config.toml
num_hidden_layers = 11
intermediate_size = 1728
qk_norm = false
parallel_block = false
init_std_up = 0.0149
optimizer = "muon_variant"
beta1 = 0.95
max_grad_norm = 0.5
schedule = "wsd"
max_steps = 3648
dataset = "wikipedia_en"
Each number is 50 + 10 x the weight over its row's rms, rounded and kept within 0 to 99. Layers, rows and columns count from 0. The size before them is the row's rms in percent of the matrix's.

# up: layer 5 MLP up, 1728x640, rms 0.17, rows 35-52, columns 512-639
# down: layer 5 MLP down (transposed), 1728x640, rms 1.36, rows 35-52, columns 512-639
# gate: layer 5 MLP gate, 1728x640, rms 0.169, rows 36-53, columns 512-639
up35 100:41 63 47 32 41 48 50 50 62 54 40 44 48 57 54 54 45 57 47 42 67 46 50 58 58 36 74 50 53 49 58 36 40 36 78 56 27 51 51 46 60 57 40 64 51 23 54 31 43 49 43 50 66 63 48 51 57 40 50 49 53 50 45 41 46 70 54 49 45 61 53 51 37 41 35 57 61 64 52 40 42 47 38 50 35 61 36 71 37 46 51 75 37 37 45 63 62 52 54 60 49 48 59 31 48 53 58 42 34 46 45 53 54 58 41 54 62 67 51 65 48 69 43 61 59 44 57 61
down35 103:66 48 57 60 55 29 35 50 45 72 55 43 54 48 37 55 42 64 61 28 60 62 39 54 47 45 36 58 42 53 66 50 40 37 54 43 33 45 47 54 49 73 50 53 74 47 65 38 53 58 74 41 37 62 42 61 60 61 57 39 46 59 22 50 59 44 46 49 63 32 48 52 70 35 58 61 47 59 45 52 50 61 61 52 40 45 41 60 62 49 57 44 55 56 51 46 55 31 65 56 44 19 39 44 50 44 53 40 40 62 48 46 50 46 58 57 45 49 47 39 33 41 37 50 60 39 43 61
gate36 102:50 58 44 60 26 72 50 65 46 41 53 55 66 56 49 48 50 48 58 58 49 41 35 50 27 51 45 51 68 39 46 43 50 64 54 52 38 53 52 68 57 31 50 46 38 42 74 57 44 43 52 40 25 42 57 52 26 33 47 39 49 41 54 50 53 61 58 59 57 53 51 66 49 51 59 31 43 41 32 40 79 51 55 54 54 63 49 56 71 50 53 58 43 55 45 48 44 43 37 61 31 43 46 45 54 55 54 47 46 57 56 60 56 46 43 41 38 55 42 50 52 36 67 60 35 63 47 50
up36 104:53 48 59 61 62 53 50 61 45 34 43 43 50 56 58 61 31 43 54 56 50 58 57 50 40 34 52 43 61 36 37 51 69 76 54 65 48 62 39 55 37 50 47 66 60 54 65 50 42 27 45 45 27 44 62 48 54 57 50 54 62 48 37 36 52 50 50 39 57 63 48 41 50 44 38 49 66 48 61 45 61 49 34 56 52 36 40 51 35 51 62 39 48 53 39 02 58 48 52 57 63 48 51 50 55 48 59 44 69 51 34 40 60 53 35 52 69 52 27 46 55 63 45 40 38 51 57 37
down36 099:65 45 57 45 39 39 47 50 49 52 39 53 50 46 57 44 42 46 59 62 66 56 43 41 50 43 46 57 61 40 59 58 43 72 65 35 59 47 55 41 22 44 58 47 48 39 40 60 60 58 44 55 44 35 62 51 51 57 31 43 44 46 22 48 38 57 46 63 60 63 49 47 56 44 55 52 55 63 53 51 49 65 31 56 57 57 45 44 55 63 59 61 38 45 49 47 61 44 63 58 50 63 55 44 51 46 44 44 50 57 41 35 69 57 55 60 54 48 59 49 40 54 40 53 55 43 74 56
gate37 092:52 55 61 57 65 65 53 64 57 59 54 39 61 40 49 52 38 50 43 50 64 46 57 50 59 53 50 50 48 54 50 65 47 37 59 38 58 57 69 41 42 51 44 43 57 34 50 47 62 45 51 48 45 58 51 44 67 61 46 50 52 58 43 48 43 34 45 63 70 31 45 49 45 60 68 52 36 46 38 61 45 55 42 50 34 48 62 71 53 56 48 39 44 60 53 60 45 55 42 42 71 36 64 40 70 67 56 52 60 54 52 55 48 63 55 55 45 54 53 76 45 40 47 52 37 55 53 46
up37 095:48 47 29 44 51 48 65 42 47 60 44 46 46 68 60 54 69 51 68 61 55 51 62 44 43 41 28 54 54 49 32 44 32 49 60 47 38 45 45 56 48 60 47 51 31 39 42 48 60 51 40 51 49 55 57 50 34 53 50 37 58 66 53 42 41 61 61 58 49 49 45 67 56 51 47 62 49 34 65 47 54 40 50 48 53 52 46 57 69 32 42 55 43 39 53 34 36 54 49 45 52 38 45 44 60 53 39 62 46 73 40 48 77 36 49 46 49 55 51 47 41 33 37 65 65 49 39 54
down37 098:63 41 57 55 44 61 41 48 50 50 61 66 45 55 69 54 46 38 41 60 38 43 54 49 47 53 48 48 44 35 40 48 41 60 71 64 43 29 66 42 41 57 44 49 59 51 46 70 48 56 46 41 43 56 38 37 45 55 44 55 33 48 68 39 44 61 39 40 55 50 41 60 50 55 62 30 63 36 56 36 56 47 63 36 48 63 47 57 50 36 48 46 57 29 42 58 37 40 42 53 49 34 43 54 35 64 47 52 60 44 65 28 36 24 51 51 43 65 49 63 34 53 43 40 53 21 55 43
gate38 103:39 62 49 64 50 59 48 42 61 59 57 62 74 55 49 56 59 67 64 45 61 44 51 56 53 47 58 53 66 43 49 38 48 53 55 63 42 57 40 51 60 60 44 35 56 56 32 50 37 53 60 51 55 42 50 49 61 21 44 57 50 52 40 38 68 50 52 46 51 63 48 57 38 58 48 43 54 31 47 49 67 44 59 49 65 63 40 57 53 44 35 62 64 54 50 55 44 60 41 46 50 61 41 67 44 41 65 70 48 54 44 47 46 63 48 54 45 37 37 39 62 54 54 59 51 40 49 51
up38 107:31 56 39 59 46 58 64 48 47 49 63 56 45 47 30 45 48 74 63 39 64 61 41 24 58 52 43 61 59 69 44 58 36 49 62 52 58 38 35 34 33 56 65 39 49 40 55 39 77 48 44 40 43 50 38 52 56 43 40 40 43 42 57 46 65 48 48 60 34 51 46 47 55 67 68 31 56 63 54 61 49 42 52 62 41 56 52 59 64 55 57 51 37 39 60 51 48 35 62 62 51 54 33 41 44 55 22 48 48 55 48 41 42 47 54 52 60 68 47 40 44 55 34 60 38 58 49 70
down38 102:45 58 40 48 62 62 54 43 61 60 69 64 38 60 52 68 53 34 41 38 52 69 55 67 61 45 77 31 33 44 40 54 44 24 63 52 52 48 34 68 43 47 45 66 36 28 59 64 54 47 40 49 51 43 58 61 42 49 48 50 43 34 51 47 45 38 43 43 60 60 30 60 60 61 62 64 36 50 59 49 52 52 44 50 37 31 50 37 41 50 45 51 48 49 49 47 44 58 58 60 42 72 47 38 58 34 60 66 40 46 56 35 63 43 49 43 44 56 51 44 39 74 40 35 38 34 45 48
gate39 102:39 49 64 41 53 37 49 49 50 64 69 55 53 42 48 42 51 71 43 38 50 65 38 50 49 74 47 42 44 70 73 50 65 33 56 61 40 42 50 47 55 56 43 53 58 69 30 46 54 55 72 57 61 37 52 46 43 51 42 40 67 46 52 40 69 60 55 50 44 58 50 52 65 42 57 43 54 37 40 54 43 45 64 53 48 45 36 40 65 69 54 32 57 37 42 39 66 52 40 83 44 54 54 49 59 50 35 60 50 54 39 50 45 60 55 65 44 61 47 57 44 40 54 45 52 39 57 62
up39 097:50 57 48 42 48 35 53 47 51 69 50 38 56 30 49 54 49 60 43 49 73 65 48 44 57 58 53 48 44 50 61 35 37 34 52 54 56 43 52 43 50 35 37 75 57 60 36 58 52 53 55 56 61 80 52 44 40 55 59 44 49 51 55 59 61 39 42 53 41 54 78 43 47 43 62 53 54 55 36 50 45 52 66 63 48 25 48 36 73 63 34 52 50 37 57 40 53 37 47 40 68 65 56 48 67 30 42 56 49 35 73 38 55 52 52 42 39 41 44 55 40 43 64 33 47 60 50 69
down39 103:46 53 41 46 40 50 54 62 39 53 34 45 34 49 67 48 59 35 43 49 64 41 53 58 48 59 46 49 38 40 63 72 52 44 50 48 49 37 39 51 51 29 53 52 56 70 46 44 58 59 42 45 53 36 37 49 39 54 52 44 58 44 52 55 39 37 55 51 67 49 36 50 40 50 61 61 62 49 31 38 46 62 59 45 49 44 44 55 66 38 50 40 65 45 53 43 51 43 59 43 66 39 51 51 57 64 53 47 62 50 53 51 41 53 68 40 34 42 43 44 57 66 48 63 64 57 51 59
gate40 103:45 70 53 46 46 28 45 47 53 41 27 50 49 42 56 47 43 36 41 52 43 37 58 45 59 44 48 61 53 38 50 56 54 52 34 33 52 59 62 50 36 50 51 49 36 41 79 62 57 50 58 41 46 47 39 64 43 62 42 52 57 47 48 50 58 50 47 53 38 53 21 38 47 58 49 62 63 48 52 58 54 50 47 50 30 45 47 51 39 40 50 50 58 38 60 57 59 39 37 45 45 68 43 52 53 69 40 37 57 41 49 28 48 47 62 46 50 47 53 52 60 31 32 54 61 52 57 55
up40 103:30 66 55 52 63 48 63 36 66 48 27 39 69 52 67 48 43 39 59 38 41 46 63 71 58 58 43 61 48 45 39 46 62 63 46 41 61 49 55 55 43 49 48 30 52 46 51 47 47 33 67 38 46 60 51 48 46 36 61 58 44 61 54 59 52 31 76 31 48 40 38 49 34 42 44 45 77 45 58 54 51 63 64 51 65 68 59 63 62 46 66 48 52 46 63 46 56 54 56 41 54 34 50 66 36 49 51 69 42 65 51 58 48 66 49 40 52 50 38 52 60 48 33 63 45 44 59 69
down40 102:50 59 36 46 55 52 49 34 45 52 46 47 44 51 49 58 55 48 51 56 42 57 59 59 55 43 47 50 58 62 41 58 77 55 50 40 59 41 44 36 33 58 64 48 48 51 38 30 67 29 73 62 52 53 43 53 56 41 54 43 39 44 48 58 40 33 53 27 42 50 51 53 28 69 54 46 55 49 56 33 67 46 62 54 46 59 49 61 24 29 52 43 70 51 42 51 71 50 43 46 47 42 53 43 49 28 67 59 46 55 53 55 59 36 63 44 60 39 42 57 59 55 47 57 54 51 68 54
gate41 095:44 34 50 57 48 51 72 29 66 67 59 58 53 51 55 64 43 40 55 54 57 61 67 45 37 38 44 54 71 41 36 51 65 48 29 55 39 49 34 51 49 54 41 48 61 32 25 52 48 50 67 50 52 68 48 67 38 37 43 40 35 49 25 44 52 51 48 27 59 49 65 42 59 63 35 58 43 66 62 61 25 47 80 45 41 40 49 55 48 55 47 38 45 43 52 46 37 44 49 51 62 44 48 38 48 43 48 59 43 22 60 47 51 27 43 46 53 48 34 56 50 43 79 31 43 52 54 40
up41 097:51 34 33 46 49 39 44 48 47 68 46 42 29 49 43 44 52 54 31 47 44 49 60 61 47 46 23 50 56 53 46 58 42 63 52 36 34 43 38 61 39 38 60 63 75 40 46 53 30 63 53 47 50 59 48 67 49 37 61 54 60 43 60 48 62 40 41 50 31 59 61 49 68 57 52 53 54 39 53 62 49 43 49 62 64 26 42 59 50 47 51 54 40 34 50 39 43 50 62 48 45 45 23 63 47 46 48 64 47 35 52 72 60 45 64 43 38 36 54 54 51 43 41 39 39 44 49 47
down41 096:70 54 45 46 44 50 57 62 39 46 46 52 42 52 50 55 47 54 47 52 52 44 40 66 44 58 31 40 57 50 54 43 61 65 62 53 33 48 39 53 31 32 42 63 35 52 50 51 45 63 36 47 45 51 53 70 61 48 69 55 58 57 56 37 63 30 33 41 65 34 48 57 49 51 46 45 52 63 48 22 54 45 47 52 63 33 52 58 39 53 48 53 36 43 57 65 67 51 43 46 65 43 50 47 48 61 55 69 30 69 66 56 31 47 39 48 55 47 40 55 35 46 53 53 42 49 50 57
gate42 096:40 56 40 60 62 51 52 47 59 58 46 44 46 60 47 52 49 43 57 45 40 52 48 46 44 60 56 40 54 56 32 43 48 57 44 46 57 51 41 66 35 57 34 49 52 44 59 65 56 48 36 50 51 36 51 64 51 44 66 40 48 49 35 63 46 44 58 53 47 51 44 55 44 44 57 55 53 60 58 56 35 43 59 53 51 56 46 32 60 52 47 43 68 42 52 76 56 46 48 49 53 56 62 34 73 39 50 50 48 46 41 38 30 54 44 34 43 57 51 45 59 41 50 23 51 55 43 47
up42 094:56 34 53 40 65 61 68 57 44 43 66 35 62 51 51 49 44 51 50 52 41 48 29 56 52 56 47 63 60 42 54 58 46 49 53 46 55 44 47 53 48 49 45 49 55 54 49 65 45 66 46 41 51 59 44 58 34 51 65 49 43 47 47 46 55 63 62 53 46 53 48 44 56 50 55 41 47 56 48 51 33 58 54 41 41 54 43 47 64 53 56 38 59 70 46 62 39 35 45 41 44 33 55 22 48 43 53 36 50 51 38 50 54 63 44 25 50 46 64 55 69 38 52 60 51 56 42 59
down42 098:50 48 57 53 60 59 59 69 40 44 45 43 63 60 41 53 61 51 45 48 49 68 55 42 38 56 37 47 53 57 44 57 27 45 65 45 66 45 41 52 63 43 42 49 44 66 33 51 60 45 46 54 64 61 29 55 48 64 51 35 61 71 53 45 39 41 48 42 45 53 40 59 50 58 50 38 38 52 50 52 49 69 45 47 51 52 48 63 41 53 56 63 61 42 47 61 63 48 57 47 44 52 56 55 46 51 46 46 43 48 46 39 51 58 66 49 54 35 73 63 62 50 59 42 55 59 59 45
gate43 102:51 48 49 62 49 46 47 54 45 48 36 29 43 41 36 52 70 48 63 56 54 49 56 51 48 41 41 48 50 57 35 67 55 46 38 56 54 59 32 46 43 55 50 59 44 48 63 37 60 60 43 52 58 45 36 68 62 71 52 61 54 38 40 50 61 56 44 59 57 38 45 41 62 39 49 53 59 45 44 46 44 39 52 52 63 55 41 47 48 45 65 51 38 47 59 46 56 53 52 53 42 38 58 39 40 57 55 38 56 50 47 53 53 29 60 34 49 43 43 46 43 63 37 35 68 77 46 37
up43 103:36 49 47 48 43 44 61 55 48 26 38 37 46 36 55 43 63 40 58 42 49 45 49 64 51 49 69 43 33 44 77 54 53 32 59 47 57 47 52 61 67 51 45 45 36 58 52 43 50 58 56 42 43 61 50 53 63 58 32 48 45 48 50 47 49 53 65 51 32 56 44 47 58 52 59 52 52 51 55 61 64 50 58 57 51 40 31 48 40 42 58 40 59 60 47 42 33 43 73 50 50 55 76 44 33 46 56 59 60 38 48 54 41 50 59 56 43 57 27 41 59 66 29 42 36 40 62 65
down43 103:48 31 38 53 62 64 39 45 66 37 67 52 49 36 42 70 54 43 50 53 53 27 44 51 36 39 63 52 35 51 18 56 58 48 54 56 58 44 56 54 67 63 51 51 38 50 62 61 45 49 46 43 48 61 33 63 57 39 57 48 46 54 32 52 40 69 55 33 40 53 29 40 53 49 39 52 59 51 46 48 44 47 50 38 74 50 38 58 51 64 50 33 31 50 45 34 44 46 45 69 50 54 36 50 42 59 47 41 59 49 73 53 48 30 54 58 53 55 32 55 42 56 47 58 55 45 56 49
gate44 101:65 41 72 64 50 54 63 44 36 51 77 31 52 58 50 44 40 38 48 76 59 63 62 38 41 42 38 58 75 38 45 44 61 57 52 59 47 57 48 53 42 54 55 55 39 57 46 56 66 52 52 36 51 50 62 37 41 55 33 42 42 57 47 61 47 48 63 43 54 45 56 54 60 51 48 55 60 56 32 47 55 46 51 63 58 55 45 41 39 54 55 52 43 50 37 43 65 61 55 56 48 47 63 43 33 60 43 52 50 56 43 56 47 25 51 45 49 52 47 36 52 49 50 63 49 50 58 43
up44 102:34 57 43 46 69 38 40 64 67 39 54 64 51 58 38 51 56 49 57 41 39 38 44 55 73 52 54 42 41 50 38 51 47 40 58 74 70 41 52 49 46 46 46 50 47 30 51 38 45 45 57 46 48 49 36 53 45 49 63 58 51 47 49 48 48 45 50 58 34 53 44 48 48 67 57 58 59 28 54 51 48 48 37 54 43 63 44 59 30 51 36 53 52 48 73 59 35 33 43 46 48 52 56 58 55 39 46 50 42 43 58 34 36 50 47 58 60 51 46 39 51 52 49 38 53 54 66 52
down44 099:65 46 56 45 42 37 41 51 56 61 54 60 44 51 53 42 71 54 43 35 43 48 46 35 36 28 54 54 29 60 41 55 62 58 52 49 76 62 43 58 39 65 50 55 50 30 40 39 50 45 36 39 50 59 40 64 55 56 67 53 31 60 57 77 44 48 55 51 54 44 45 46 46 56 29 51 46 45 68 33 60 52 53 56 49 53 38 42 66 54 25 41 62 41 55 61 62 36 51 50 41 51 48 66 56 41 54 28 45 47 61 69 53 61 56 44 60 39 40 45 37 52 52 57 54 59 57 54
gate45 098:68 54 44 53 61 35 51 56 45 54 51 54 38 51 43 39 64 59 45 53 59 64 43 44 61 63 32 58 45 67 32 41 61 53 45 50 62 38 46 60 71 61 49 43 58 65 55 53 53 42 41 53 48 42 41 23 45 55 44 38 40 42 44 53 43 56 66 55 48 50 39 57 54 43 48 53 63 33 49 55 35 49 61 53 40 80 66 54 67 38 49 40 54 54 48 43 58 48 56 62 68 53 33 44 50 44 61 41 35 32 53 56 55 46 63 50 47 47 62 44 42 52 53 44 60 50 40 53
up45 096:35 54 54 46 60 54 51 43 39 60 40 59 40 39 54 58 54 55 24 52 36 41 69 59 31 42 56 51 51 55 33 43 44 59 44 42 39 50 57 57 53 33 46 39 43 60 39 49 67 54 58 66 37 51 58 56 52 32 40 53 47 34 44 44 46 63 40 49 46 42 33 59 60 50 33 47 58 69 55 31 52 56 70 44 57 46 39 43 49 51 48 60 45 54 44 32 49 54 55 52 52 57 48 47 49 44 52 46 29 61 63 54 38 45 42 42 48 56 29 64 35 41 47 63 50 69 56 38
down45 098:46 44 62 52 42 65 46 55 36 48 61 73 45 42 47 61 45 36 68 61 52 52 51 62 41 53 57 60 47 56 53 41 63 32 34 55 36 43 46 55 32 62 38 55 46 58 29 48 45 47 43 55 48 58 61 55 64 44 66 51 23 54 48 35 34 47 49 29 44 53 48 50 59 51 35 36 46 58 51 52 42 41 38 57 51 41 47 64 76 41 59 58 54 41 43 47 42 70 50 62 56 56 49 55 45 47 31 48 66 43 48 73 47 39 46 36 63 69 52 59 58 58 60 57 46 47 55 46
gate46 099:31 57 47 43 52 51 43 45 65 43 46 44 40 63 53 57 59 52 48 43 48 47 43 54 53 43 58 74 47 52 44 55 57 55 64 49 68 53 36 67 51 58 43 64 36 41 43 47 65 47 61 41 64 46 55 19 56 59 49 34 23 60 62 54 46 48 58 31 33 48 46 53 55 46 43 82 67 44 27 55 44 37 44 54 49 53 34 45 32 56 56 59 33 55 46 64 49 43 57 54 59 61 55 56 54 46 35 61 38 47 50 24 60 46 66 45 54 48 56 28 55 54 71 56 67 38 61 50
up46 098:31 49 48 48 47 59 39 39 36 67 61 58 37 55 53 61 47 29 45 34 34 59 47 71 53 57 45 63 44 52 54 59 37 67 62 45 50 59 52 53 40 53 51 39 55 37 48 46 57 58 53 52 60 35 52 37 58 35 43 40 60 58 70 30 37 49 59 56 35 64 42 57 52 59 63 53 41 55 51 43 59 56 39 49 53 61 53 42 48 52 52 56 39 32 43 55 62 52 53 64 46 55 60 46 75 49 41 54 59 66 50 24 62 66 54 35 46 61 59 49 52 76 52 41 31 40 29 38
down46 097:36 45 52 43 45 46 61 61 57 60 52 57 38 57 43 58 50 55 50 47 47 49 51 48 46 50 48 55 42 60 53 60 49 81 42 56 44 49 59 57 45 41 47 52 50 69 55 63 46 40 56 53 40 47 46 79 34 54 42 44 54 63 23 50 51 55 38 39 41 45 48 41 55 48 53 41 63 60 64 51 48 31 62 23 42 68 50 51 67 63 39 53 40 55 48 42 56 42 49 54 46 47 62 51 34 52 53 55 57 39 48 63 53 45 57 66 56 53 62 38 74 61 58 56 60 45 52 61
gate47 089:56 63 41 51 46 51 49 57 56 34 44 57 58 49 34 57 32 59 47 44 61 71 44 35 44 43 57 54 42 67 55 53 66 39 52 55 46 41 56 26 64 39 49 56 65 41 55 52 66 41 53 52 46 61 65 61 56 50 33 51 43 33 43 40 64 56 41 49 55 55 44 43 34 50 48 52 52 63 63 40 37 40 44 46 33 60 51 70 55 45 43 45 55 55 41 33 42 37 51 41 50 43 48 56 46 48 51 61 41 47 44 48 41 46 34 56 66 54 51 36 45 51 49 52 68 55 36 70
up47 090:40 48 55 55 51 55 63 61 40 42 56 67 36 36 48 65 38 51 39 42 47 43 47 58 65 62 56 63 61 39 50 55 57 64 50 56 59 62 59 64 44 61 51 43 47 54 44 65 58 55 31 63 51 54 69 56 57 52 47 39 34 47 44 35 60 61 44 48 47 47 44 55 44 61 55 34 56 42 56 44 32 29 39 51 45 48 39 57 53 64 53 40 61 62 41 37 57 57 58 42 51 59 59 52 43 49 48 33 56 65 33 47 70 54 42 42 50 46 42 51 52 63 58 56 53 46 59 47
down47 094:58 53 51 44 53 44 74 50 36 50 32 54 61 59 35 55 49 58 45 37 43 46 56 37 35 51 46 60 50 39 48 64 61 59 38 50 50 52 53 59 39 49 49 39 43 62 44 35 38 51 72 47 37 48 52 25 47 34 25 46 56 47 46 62 64 72 51 49 58 52 47 52 61 51 65 66 48 45 56 72 57 54 54 51 58 49 50 44 49 46 41 53 44 41 55 46 41 60 67 69 42 52 72 45 42 59 62 41 68 56 50 63 36 50 50 67 52 49 54 29 35 69 52 55 22 53 60 36
gate48 098:42 74 50 51 65 60 34 48 34 45 39 60 42 40 47 58 40 46 41 50 41 51 37 44 55 52 63 57 54 50 30 66 40 54 55 41 44 43 64 49 45 55 54 53 26 42 57 56 47 53 45 44 69 47 55 59 32 44 64 50 54 50 55 65 50 42 52 43 37 64 57 40 44 00 51 58 62 45 44 66 59 61 37 44 51 61 60 52 52 51 65 46 50 51 57 66 52 55 33 28 64 32 50 42 48 42 53 48 64 57 62 43 46 30 49 57 44 51 50 45 72 47 44 29 56 44 56 61
up48 096:51 58 46 69 70 61 59 51 42 66 52 36 46 48 69 44 52 50 49 60 70 41 54 31 61 48 34 50 49 47 63 45 60 48 42 45 56 53 38 63 28 42 71 53 46 33 52 59 65 35 77 43 47 58 51 45 61 41 57 36 62 37 58 32 31 45 37 44 51 48 61 36 46 58 50 64 46 37 40 36 52 45 31 37 34 63 51 63 42 42 37 47 45 53 47 49 42 63 50 33 45 54 53 63 56 50 49 62 46 62 59 30 56 56 57 45 54 47 50 46 45 46 38 60 55 50 66 39
down48 097:38 55 49 58 62 53 49 50 49 58 37 48 55 48 49 35 50 51 66 50 33 50 59 61 48 48 47 50 58 40 47 43 56 52 51 60 35 51 41 35 57 53 54 31 66 49 39 51 41 45 71 42 57 58 55 50 69 37 47 36 43 37 47 26 53 63 47 49 57 60 60 48 48 62 55 59 43 20 53 64 46 43 51 69 33 35 44 36 49 51 67 47 49 53 56 31 46 34 34 62 43 48 49 52 62 60 55 64 34 32 46 62 46 56 41 62 46 57 53 32 46 51 42 44 53 47 40 52
gate49 095:54 53 63 44 57 50 44 36 54 35 55 62 47 65 48 46 49 48 66 50 61 69 49 64 60 52 43 51 43 52 57 39 45 56 47 48 45 37 58 55 39 50 46 39 37 31 60 44 48 47 62 44 48 73 35 51 64 58 41 39 37 63 40 59 65 50 67 48 69 51 45 50 46 54 49 50 47 43 61 48 47 45 59 64 33 45 41 44 51 47 56 72 59 59 51 43 54 41 77 64 53 40 41 51 55 61 52 55 60 63 37 46 50 33 57 38 65 51 49 54 56 44 50 45 56 27 46 44
up49 091:49 55 31 44 59 43 31 47 51 58 33 54 58 36 56 39 52 30 25 61 40 36 65 49 30 42 41 34 60 49 62 61 51 55 56 59 43 53 50 55 53 66 42 49 78 56 48 62 56 56 50 61 48 54 44 52 59 39 68 40 32 46 46 59 56 40 47 50 36 58 55 47 40 56 45 56 32 56 74 59 57 66 54 49 52 47 46 47 50 51 74 27 44 51 65 66 56 52 36 40 39 57 42 57 52 51 51 42 41 47 35 31 54 67 49 46 34 57 44 38 50 52 42 58 54 51 52 46
down49 095:55 64 39 56 42 37 43 51 43 61 50 56 35 48 64 31 39 33 51 56 64 46 52 46 63 52 42 46 50 70 42 49 40 43 48 55 58 63 48 45 57 55 71 68 34 57 49 59 48 66 46 46 52 56 43 42 51 60 64 41 34 65 50 52 49 60 62 33 49 47 50 58 56 48 54 31 58 31 66 60 44 68 48 44 59 47 41 44 58 40 38 48 51 53 46 47 59 41 63 42 48 62 54 60 49 43 63 54 43 55 64 34 18 56 65 53 44 62 50 50 51 43 52 60 51 35 30 46
gate50 097:54 45 54 32 40 49 53 56 37 49 43 78 44 47 38 42 44 53 52 74 60 42 64 62 56 58 43 29 39 50 65 50 53 42 64 48 68 31 47 54 49 57 58 69 51 52 48 65 58 50 52 45 35 45 56 40 44 35 58 39 52 63 52 66 41 52 45 52 54 52 49 70 44 56 45 48 59 63 52 46 57 53 55 51 59 43 49 64 45 51 55 58 54 51 29 31 44 54 39 39 46 63 50 54 50 51 57 52 51 43 46 50 45 30 60 55 43 56 43 66 33 45 45 59 46 45 70 45
up50 098:40 43 36 49 56 57 50 52 54 41 54 62 68 73 54 45 67 37 58 62 61 59 60 36 55 66 43 38 47 47 65 45 48 57 43 54 62 61 52 53 64 50 43 69 59 46 25 49 57 47 51 39 71 59 47 61 47 44 33 43 68 55 54 55 51 45 52 67 43 55 42 51 51 52 09 51 48 50 53 49 40 49 61 46 64 45 53 53 71 57 58 44 61 61 33 55 43 44 53 38 26 38 50 46 55 40 44 39 46 71 38 50 55 53 42 44 56 36 48 44 41 49 52 50 38 58 44 46
down50 099:54 57 47 45 60 58 54 66 22 47 61 45 50 59 48 50 61 45 40 53 36 40 31 36 60 56 59 46 48 52 68 59 45 54 57 47 34 53 46 48 51 53 55 62 61 69 39 48 51 50 73 58 54 77 51 51 37 46 61 63 33 59 38 54 60 59 67 54 47 36 31 36 49 47 52 19 43 48 47 36 57 40 45 46 34 48 35 51 39 68 35 61 69 46 34 48 58 49 46 47 61 50 57 69 71 29 51 48 57 54 47 51 52 44 49 53 44 41 45 50 44 61 41 59 42 46 41 31
gate51 098:48 32 45 42 65 44 30 56 32 46 52 37 72 56 48 66 45 44 55 41 71 49 41 30 34 36 68 58 52 58 64 49 50 56 46 68 40 46 43 43 72 36 73 59 36 56 52 54 68 45 45 41 60 47 60 37 34 51 49 48 40 68 53 63 50 58 42 48 48 50 41 73 54 64 53 62 58 56 52 43 48 42 40 51 44 47 60 57 45 51 53 59 45 59 51 51 47 41 43 30 57 53 57 57 49 28 32 66 47 54 33 50 29 56 50 55 38 70 56 44 67 70 54 57 47 54 56 53
up51 099:56 46 53 72 46 39 39 54 38 19 55 60 39 52 50 50 54 40 54 63 66 69 69 54 59 45 59 59 73 50 44 62 52 57 39 72 58 54 24 41 42 38 61 64 63 63 58 64 43 48 46 53 63 34 39 38 35 56 55 45 50 40 33 58 57 60 37 46 52 64 49 67 48 54 42 52 71 44 54 38 43 49 56 43 45 45 66 55 40 62 51 59 37 56 80 43 41 56 56 52 49 54 47 52 49 50 48 46 33 55 26 43 27 53 65 51 39 53 52 51 65 57 48 42 49 51 64 49
down51 098:52 49 50 46 52 51 36 39 61 47 51 54 49 52 28 56 37 49 42 57 44 61 51 62 58 64 45 65 48 43 52 60 67 46 52 62 59 51 33 41 62 55 54 48 64 49 43 52 55 57 67 56 55 50 60 57 52 47 53 55 56 39 33 45 56 42 44 51 59 46 61 75 51 57 51 33 51 46 56 39 61 31 53 56 35 49 50 50 56 61 45 64 37 51 67 69 45 50 44 35 49 46 41 58 67 38 45 55 51 48 27 46 48 47 55 37 73 43 57 41 48 41 60 59 32 50 57 49
gate52 106:49 43 56 52 53 63 44 36 47 40 58 64 57 65 44 42 61 46 49 51 42 43 61 66 50 31 56 48 58 38 45 54 53 59 44 46 57 39 53 77 38 57 55 46 52 43 41 49 46 50 58 32 54 47 55 43 41 39 52 49 57 54 56 59 68 45 32 54 46 41 42 36 46 39 51 40 46 44 35 51 57 51 41 59 39 44 48 42 54 39 43 52 62 48 39 41 70 57 44 47 47 53 32 48 36 42 65 56 56 41 49 46 58 54 48 46 57 40 48 49 44 67 55 48 53 55 38 46
up52 109:42 43 56 45 40 52 60 38 49 41 52 53 40 39 53 59 57 48 58 57 54 53 49 49 54 46 54 57 45 54 66 36 40 67 57 45 46 41 51 34 43 53 51 52 56 47 46 59 46 70 50 58 69 44 57 53 41 40 43 31 60 44 45 57 47 47 46 45 58 36 69 45 72 52 46 54 56 57 58 73 45 50 43 37 45 50 37 69 63 51 57 62 42 56 42 73 65 63 43 49 59 59 66 51 30 52 47 32 63 38 59 41 45 48 53 63 54 45 64 47 51 64 38 43 58 61 65 56
down52 105:47 34 60 65 42 56 66 56 38 55 43 48 39 55 52 60 23 45 53 46 47 72 54 64 49 40 65 56 45 42 69 43 50 45 54 66 53 39 52 48 56 53 54 57 38 47 67 67 57 52 39 55 51 64 39 60 26 56 27 41 57 38 50 35 47 44 57 43 47 29 44 53 65 46 41 54 68 49 57 42 64 45 34 48 48 58 31 59 46 53 63 40 57 48 67 65 54 64 58 50 55 49 57 38 54 53 55 47 54 44 48 45 66 39 65 53 41 60 43 39 42 48 43 61 68 40 49 55
gate53 103:60 53 51 60 52 44 45 43 63 32 54 52 56 62 50 58 46 46 47 66 37 53 39 38 24 45 41 50 46 41 38 57 60 34 45 60 47 54 57 40 43 51 44 41 55 54 50 52 49 56 52 60 48 56 60 55 43 54 41 34 55 45 36 37 69 34 54 48 48 57 58 44 38 45 69 54 51 51 54 58 57 37 57 43 55 43 60 43 69 58 68 40 38 64 40 38 48 47 34 75 40 53 44 73 57 61 51 36 47 60 43 49 62 43 35 51 52 38 50 52 33 49 41 56 56 51 48 59